Part of a small language model's weights: MLP 1280 xIELU.
Each number is 500 + 50 x the weight over its row's rms, rounded and kept within 0 to 999. Layers, rows and columns count from 0. Numbers have three digits each. The size before them is the row's rms in percent of the matrix's.

# layer 4 attention key, 320x320, rms 0.0648, rows 70-90, columns 160-319
100:482550538582468513574528499505505523496491560506469450534526493462507535466543448450521565477485528441471478520475415497454489568454463528475465466519514507440479521437384593429492530468534474512543615481439414500478583472447558571509453533522609499507501541459377476506438544441504454504563514531510516487570502515449495465473503502557649491403515459594427450496589532524498489514562412453492516476510496564354538447518516466489413514480549508551539551591498568436472505496570437
097:506501485485548561510504497514372467466614439570462376471474499490513472473583524501447476503458458520488499572587485542488587448553516580432491475477524427563489587453512475516477383595434435433506530619539536533526440485571447475553501486418474486566418420521502578519493471456474531421504507522461506393557568470596560542528443554513462537520469530526500436571463377423512570457564461567477490421489463539567519486474472497488431462579492443457560524504504509467533530599489512
104:482504502484568485490406372471601484402477535515506472424508482529531409543528537588504535397580566547457531449465453464476499545571493481457458525450483527495418446547556477553599528550524466589496498511583536534527585581577530478357570553557491525457549611564531492558473540519552537472464515448515539451517515490493478465485567622510523441513550453577573588570423463457582418559559414482496543463460550389436520544539555545460518516493455538553525443468518492580478469558434481
097:436473553487426472501544513618557407517493399562456587517463489446463585507498465445496423541451511508528523396536469510448481445514476546535450550488505431479484511392395483469443534515489497484551581536461499536582500585482497474475472561519486430506656530494549565432557549487539502520461531534492536405586429535553457571378507458467473517578540574510533526458514473537494443480533438590469520517520567402518459543577554564571428505513429496505547512566562552457436500509457472
095:466349534492500491576531495475439417490467568445551529485493536563423472496486450483506489488538488471570523504514449559536518486543496509426592535521517476525414496546498560409525550445527507489419525529495509452543599592436474507467455497515475550553438465504504548590506496495506519465549503615475590512471528528437445418550465566520490448426514359449462476489455504434529523565592407479438464540547447500461538482430541521468523501485529420601469492465529547553503518590555453
103:518581477599444472365568532508472556491494479563475514506542461451461485496559485458478453523540417462504441501534529447441466570422526535589524377507449537522520408547585487474504420481545424494501474506531480544426424481542541403439497464434450459497521555521492574544536557543448492482522488449422578458583449477533541581496534403483443494472578541480475484517568430487472523476564477531543524463570449468556588505454495494449458396586505500491501494443443400475564516558543550
100:412556438453570496476477503515466480553501454488467490534510455526528483545545478539489489514365467508422494526432497449445467591536491467465515458453493444529451548449442571569385458522382547476534512497516524476421417532624404497509484438523561513545464520501412483522531523553478485456513481504470513487455452456492520467596509469521520527431468507500541556455404504460425430515478538480449445488512506550505474556481462588431492469413520559490461494385578527517424486509538525
099:532448440460481548484526510618513519463462474523458577555488478419511535563498466472387583410464472601534549583541521511496534509509489458498490415515436624614481533445508512432536426513540426584450452462432456478496505517498499572493479429431521481527593443603475529430527450406515430410605515420516449487524522441554486546502557536511484485546442535482492471548501507449520510497484505561494537486448436508561569470506510536500547444539453539525573628660435416472567463446540507
105:531546486382473472606451389464519461525549532448464528431441565550549475561478494459518511464534574492519424473493597512526435482474439488467433529552499451414489540592493519472513664508607506558475554477476499434593570521428587523466482539490557517502460501497449471525478497480489626601567495473518463570467572472493461436503485511469589410496558410453497478422459478429568503480566521441510491478446485542500442546508474498460462459458398521384526502531450549505471531529538464
094:486363506442486555426476571508587499449547532496499476425536460599434374408471507555460417438479527467544438531591418560508492509503551515501519584476557493536606595501513449548526513447515431490414533577536534379520527513418509511529484573474576529515429468454552562607572393496506507572434479543543498516463491531450574571443535512485548485441534436469461448579486581554531523590488479457454429493398496421556571491500501501470537501515471473498493476553514519478519518556565488
100:519511438523572413556466426430421427512454523457539498586514519469470481595594521482580434543485629461495500471497517399493531432562485516553527531493435474500507430620520358483421588535546542439518541448454435482508536515458544506433550481465455510558496482574489526539446501455447465525498507513496509546515464517573486564502423553418566532490535447503515485523411562504544453612506510413478511612567511513503500481459494526503463521443498490469520573489455514527442502457516414
101:548457474580411437536630519494470494515500480476561538448436558531498479470438570390431516546563602584542498481500593473489532502463482455541539523509556482567430523447451556558541520611491525557557624536439471445577575526402529512506458539461565606564509508517446453521478538570537448451528399502427492484473481518406391504492570462518488505447540553530445470541561518426477514486535554462487600466535527621469465505522500469509497450526514533479483404565524482520467464532538508
096:404573435512550504411531529507482558566456499552543449342528446475491496554512555454407525473512526415443585476446428374495501542519487502469571410597475513505448530546568543494566530467535506506525539407497512578434517526540549531495456542533430457426506542489468539557561445553496515465466477511474473577560540502581473464487463586496520617518469445507480497446510530390468465438462474501514516480605489507416441434555417427519504576396485430547490496472594502533389467467496401
113:529510334547511569525498519517450476497431569452407586461557446540557489502487450521558449473461427549510526505549524520502514517467525508430461522545520511579465527540428571466436498581475432459551449527506518526438442458517531466440481442447507477594440475436541506553531468503469490515583477504640524457568468469563464467459551575498564447447479473535481494450437518414501570487575451435398460547480456467470537461565531490392393481503515483482593463570560500517486529616465502
106:461500567503562556497497541505518532437556541434566534580491454507453521497443520466450559478470548542473482471482526478489538466568470476437577509512453518542438440478550489495465438419413379585487520502447514543437571567520576449512542562521611522457534492491562610443492479493536463543483504508451384536616493582530548573566583548505426581451512515512443479467490381523521461558504432442479440495574614516446488486554407450476502490531499583446533493495578434489491580471469516
093:434421487532479546491463528471482482530572605437509439508416481545458505449583459514457468577571609471553541501419419526575410477462509504513463471599463563399478506480592480515435491438466513522487450458558474554541514567454525503477528525502546595460428476515548412518501525554505513544427484600504492503525530447520515523537570506528511549575520482448491537420450509443558486508496467439543495550454406539563516530522428513533563482511496454545493490435523505479468400406576464
099:450573477539460483471472471570518488488404516488456462553462534580466540556545464510524458472518477483568461481416550493529589509496582405531499512548436521531557571412473541484582499486474457489498551502652538343514523472555500440490543491410584598557553555510461359514517478414593523460482433560574524402442470574523486490485518507487539468459527552592474480582543550595449520522480600530451554512493510464474446534589578510515519501484451451522527484540401452469426480506555444
095:561512501475506521484492477499603457464455438564436477404521479563501463524471441453509474467489455390474479532640477522518525505426500448595467461498479492475557473448428575534429414513519513512417450539464562464495509548474538556469538582525528586512532544454479527486456485501543518492538534480571503482487440674473601461511520523529551540517499485436466498544488495523533591529668379387432533471484502508503506446514561477536436616428491496508460552480426519492573478540463497
096:529442457469553494478502572528518473432424542427490535495544449473556576448557533443536477529515496500492516539501513492479511574462537518381473557450543430444550576482457589513450444525548494540522524454405513445417543457437410532528502501468423525505437465449499583562545531553488531447525594468547563572435492550507569459354509589481498428418503494469540602438462553498555483547438408503503532534491454583587471422527527472550525548478500480459507497468510478630399552413430488
097:557414553529519536483559511528544454560495540476501391550544563530480437467471450508458538473343469481463575598517444491447400525531506502518495496520434531493464503545520470465496532462498483491485492477421431443548462501470461556534545443545501570545454494529502494524450517544438456548526492424504426478438521434486508497499500498520481616417530450537643513533511458420506400449456505485514536489564519583485605481532397505463517469504507530621447614417533408522463468492615521
099:529559565510464566479393440538470531542535572467538426470488542508519461472452453445440470529488482533517578434448499528534470527459536479512494497484520490453543559562546419508436475545620494443524405546485515427513484518448497418639531511489565447554400433440480514483520548550442507490471500575490474471495484443578502484492516500438544480591589566462586575435500477446542463420497554502456567476576492515469414551477541482489413501505471545481609485525507507454543502423470566
# layer 4 attention query, 320x320, rms 0.0663, rows 71-90, columns 160-319
104:500489500487528482419527465466405383428495517443534439503418485480542523454497416501517556407368446504448531578538465465468542451519453483505501479499612492557522499497478583432476498440438547552502434499505486513527441458544452493442564534587460520437472502502487469536551577537582474433526482499538564453536510526517505553481419460493529548499390551480496468509470515463543454501481491463570474532550508475517543482506508462578428496514620469514494538514490457493487539484425511
109:433567482497472488423617416528589505536550545521556562614383563419502430532415453546538518522548496477567463477489535502476545557500495494614469455434510515518508419507533503549466503518543558474529605516509452508575520519348508495483488514516573526451477552516444576460454584433391494618512529461488420553497485488522458474468487430511370494524509471490505521538536403552513467481509564513495514496473475491604502510542447544497477478523496517541546463473448506484485529431528550
098:518562481592411498489510510443453431501484515484510427489522451564531540455527468467565512540514392454499402586545517530517467511508581472444499589519484503517479502471492483473419485543499561505440415473479405555477458485438536468458564548480490434563544504444599484490493478487496422500480497431477459574540554481529471624385575493557553604598564543508517438542482543526476436537545520529538435466534418516493547519475502521506555503414481519431557461484551500513480470463515518
092:554534555437543499509440456489462536478459516479444478429566505543485633547595512459487442426565503417427528451446428538446441462605514478482567574558460524431513487524473471534473523477489508535461505536442427434541499487511477579447562511444442438432575499599554528475556474545498485478476500504421524512507496436550450420439463622538497438513535511483464397528482445474524490419475474517518467520525533568448506534462460522541447482421535424517466562545507503471465502516509461
105:557536431581527512411409504514522544415556462513569533434559543497419519501388536470540479496432473477500533560532564551444527549436483472532461522499408452523543454430546595485529439436467519500488554506615490599477421447531481419581404485455524454485590514494507573474537509504566471438411373567499571525475512436520519487480490461537545489481409454556476484446524468367483564447416513541502481501549508476466484496602535489548476429573477536543455482456484489616515530610482492
107:463490495456543551483557470491497447435576482448471366518514504503492418454489453533491454561521587523566554617595541396537434477522533499475492510434529608453487467590431566472464489478462554536544493516432488534337516430581504461501522481420584575613390556474428419445602547583443576484537501466539450456552506490579507478423503559462497455492509509492504504560521504532524511550551467428530514499509548514549580443560463525584427451595443533427529559554457493552546508513532593
105:522474508490451505447483576489529488533525533364485528526499563497453474489551472460383576504465461458573486492512516488569481556489483466577490458528409421495492557458508503592501494476430463548543431501605471472561474551393535463510388498451471556420445461483463583460489562485573492524482502548386527496410435512534545473508534600536485465524459573566562492446448570481579528453589585585572503542585528465508447418451556461423511558491495525445492528588510416520508346473585555
095:462565523399431418666545468492574460491492509476574461497489541521539509655485545439602533502523480488535443442471559533540514457510475507456571494477493503476439506494477449487496583563659544532448587487486395508519531492542592480479596555560594555527512525425485469571482479483490574466650472449507416517533558490435525495497523565611476430483496394506508488526520529568497535499506485504403431596458495566512417519494510489487495542498437540552498500520506483482451590421569480
094:552506620483517514553630522453550560526444514488527448475551399539531541478539504454485500475512472493477447452519505512592464498505506566494506553541427554393544492539444538505508420525587543537472523529557523425456456534535454547457503514522512462566625472527538570595475573506485527499496581526501484445482524513455490537477454563480540539436486538529590588495508553487556474402476465407526356509522539474450454467436457589568517506558443487412423495554554525511402474608544364
095:504551591460494407589454494434504461500528504454588530480586472591390604456415475511476404417398553434521492474426431529527511487506506476512576471526515484446490494542481507531491502489597480479454431505555469437469585478526510624484465439478490485480428540490438540501541410426505609467532596588511517508611550591466559451504488606632439455517553520568574443508483513431486553487508467480375503501434508418559431488456461439517497529518533527515494460560565591447439595487508450
105:500397472460542526419457548521541552561451494467547496480506393454523441565499565492515534554598435547488478385509550470562525491502480462435516484521466478557422485641615461494563448381539470462414451428570590474423528547481508498488412552506550551480555449580577537512546450425544567428552508516465478458528455550602502454502458615518411494459554511473498516405466455528424583493575502494466533371490468479543468525459556506499501488447548492547447435438561405525408403554504555
099:505441444471493525473446459570472437527444493413563515465495509501557544585465542420428470510516516478521659465526451467462468539551343533465453549565529568500547542546467471431499490400508456510538476473493405480501426473486561514425457459560453524483511418504586364432547581496481463412458459536467498509459568529486513444489595460492455421566431447474409459506564492517553478441526554544470482537520479435538543491487471533520572433523500490393564503508490570494550407433482579
112:365395460447555494506460497464400494458467484449426504483518507473515544436573464502536519439431563453479458440561459494553505470545492469459543511496499436505575543543556468501502507502462503477502457530543423561481493449508523516474624471486452488370510464587504501526504534470583473586492452523468516510519548545502447520453528493473439415437500528593486458540423559444541571476489438540564559595463451603486556487470380471524465530522572419515518587490552461501473430591462539
102:411455472573467561541519420449497548555498514459538439481548466591608393484578449461467502473488496388435595471428543600441557517532493502444419420457479584506505581516484479500471529453459417474446438584500502470499514547484490468477404388487473462565417476427510485495460506486599473522457476461554536533575456543477457479499434559433510418538574604577546438478466560480490533405529541473485513449544468621611491548431523458523395516501404450516549552621422541507503507542521477
093:466556568566506479516560413569547430465573482510587477526486488414434543483542568426544492402434452464524570460439449504546562438548502563543472363423449487502530478535556424508497490502473512548395465442447551482482578487514480551429373503515372566501467547551545464526371527470523532488523467470477457502452511510489473526504503425485471421433579488491475481506556534485473547523566425541591504533436547531523446405415532591566454460523515611587453502433490509433558585472551492
095:406553536486452470522560485422498436481601538524447554554605509428556491517486481608540521545513498449394571449508440466474476508487492520548531510510481508524460503531540413550528525487503491463369658497542508564480533468509423428562507614510441437489485432602459565550455477494354553513442507489507501459596466453520462550568439519475532552498502569427513508517424537564434528483497447581479548472545516471504520434541549448559488566463504463485481463429541384480418449439465540
095:527500530498524508517517551427515525568520486490457534463447509565521528537612518615469443492496486540507435562610508428495404520581489462569502542487516473568536564413535559496444442516499512596315567546411410500518494518617484463554571482521471466476544491518539641490482524492485454544481526487515455527452387506525531518543459555520482559506468549551517535489487484434546517575541442519586525469486460544487452452469477498487460538511448508510501495455481535551528486519434444
101:532554448464505590520434403487475535515514544501479459476467474574469546515490488553502500474537478495555444525488559342469394457463424524565457486563504468440470465522431530442515464518559481549643350494541455461603509516474446486474479439529523461524401526474517356473487461468566462549468570594503461536539556613501567518504514474440538555474539486547491418601471538564578488468548421451444510442513478466458547513577464503502512472530514444453531489494487435443545516455350491
101:496481403459522440504465470391542455511456483389498558581585454438429506471524553477484452519462508500591515622481454432573522505451493537605587511573505441433481484515535523562533494468480437474551479465441433450421471551472487488522442505485520518548499531529464509459549495517538533404448534440471530433484371541519500418427509563518470487456518466490478463482548426509507467566493568512552552552366555439528437478460590591521491539493461429575446453522626479410516461439542519
101:510559508467517470555519540465523448482502511537523566506483448434490417567551581524543552568481494543514519483447522523607502522509550492455405436414546402524551497537500535495490555495530460569414516422425439485465419454518514531449441601566511491473438562487568464417469468514469477369490416503635440498535487425490512503493537410535499530377519390462509511452468508443551524518575492541492444514433502541498416379494502526524443537566466517567465617493432446438502429469474482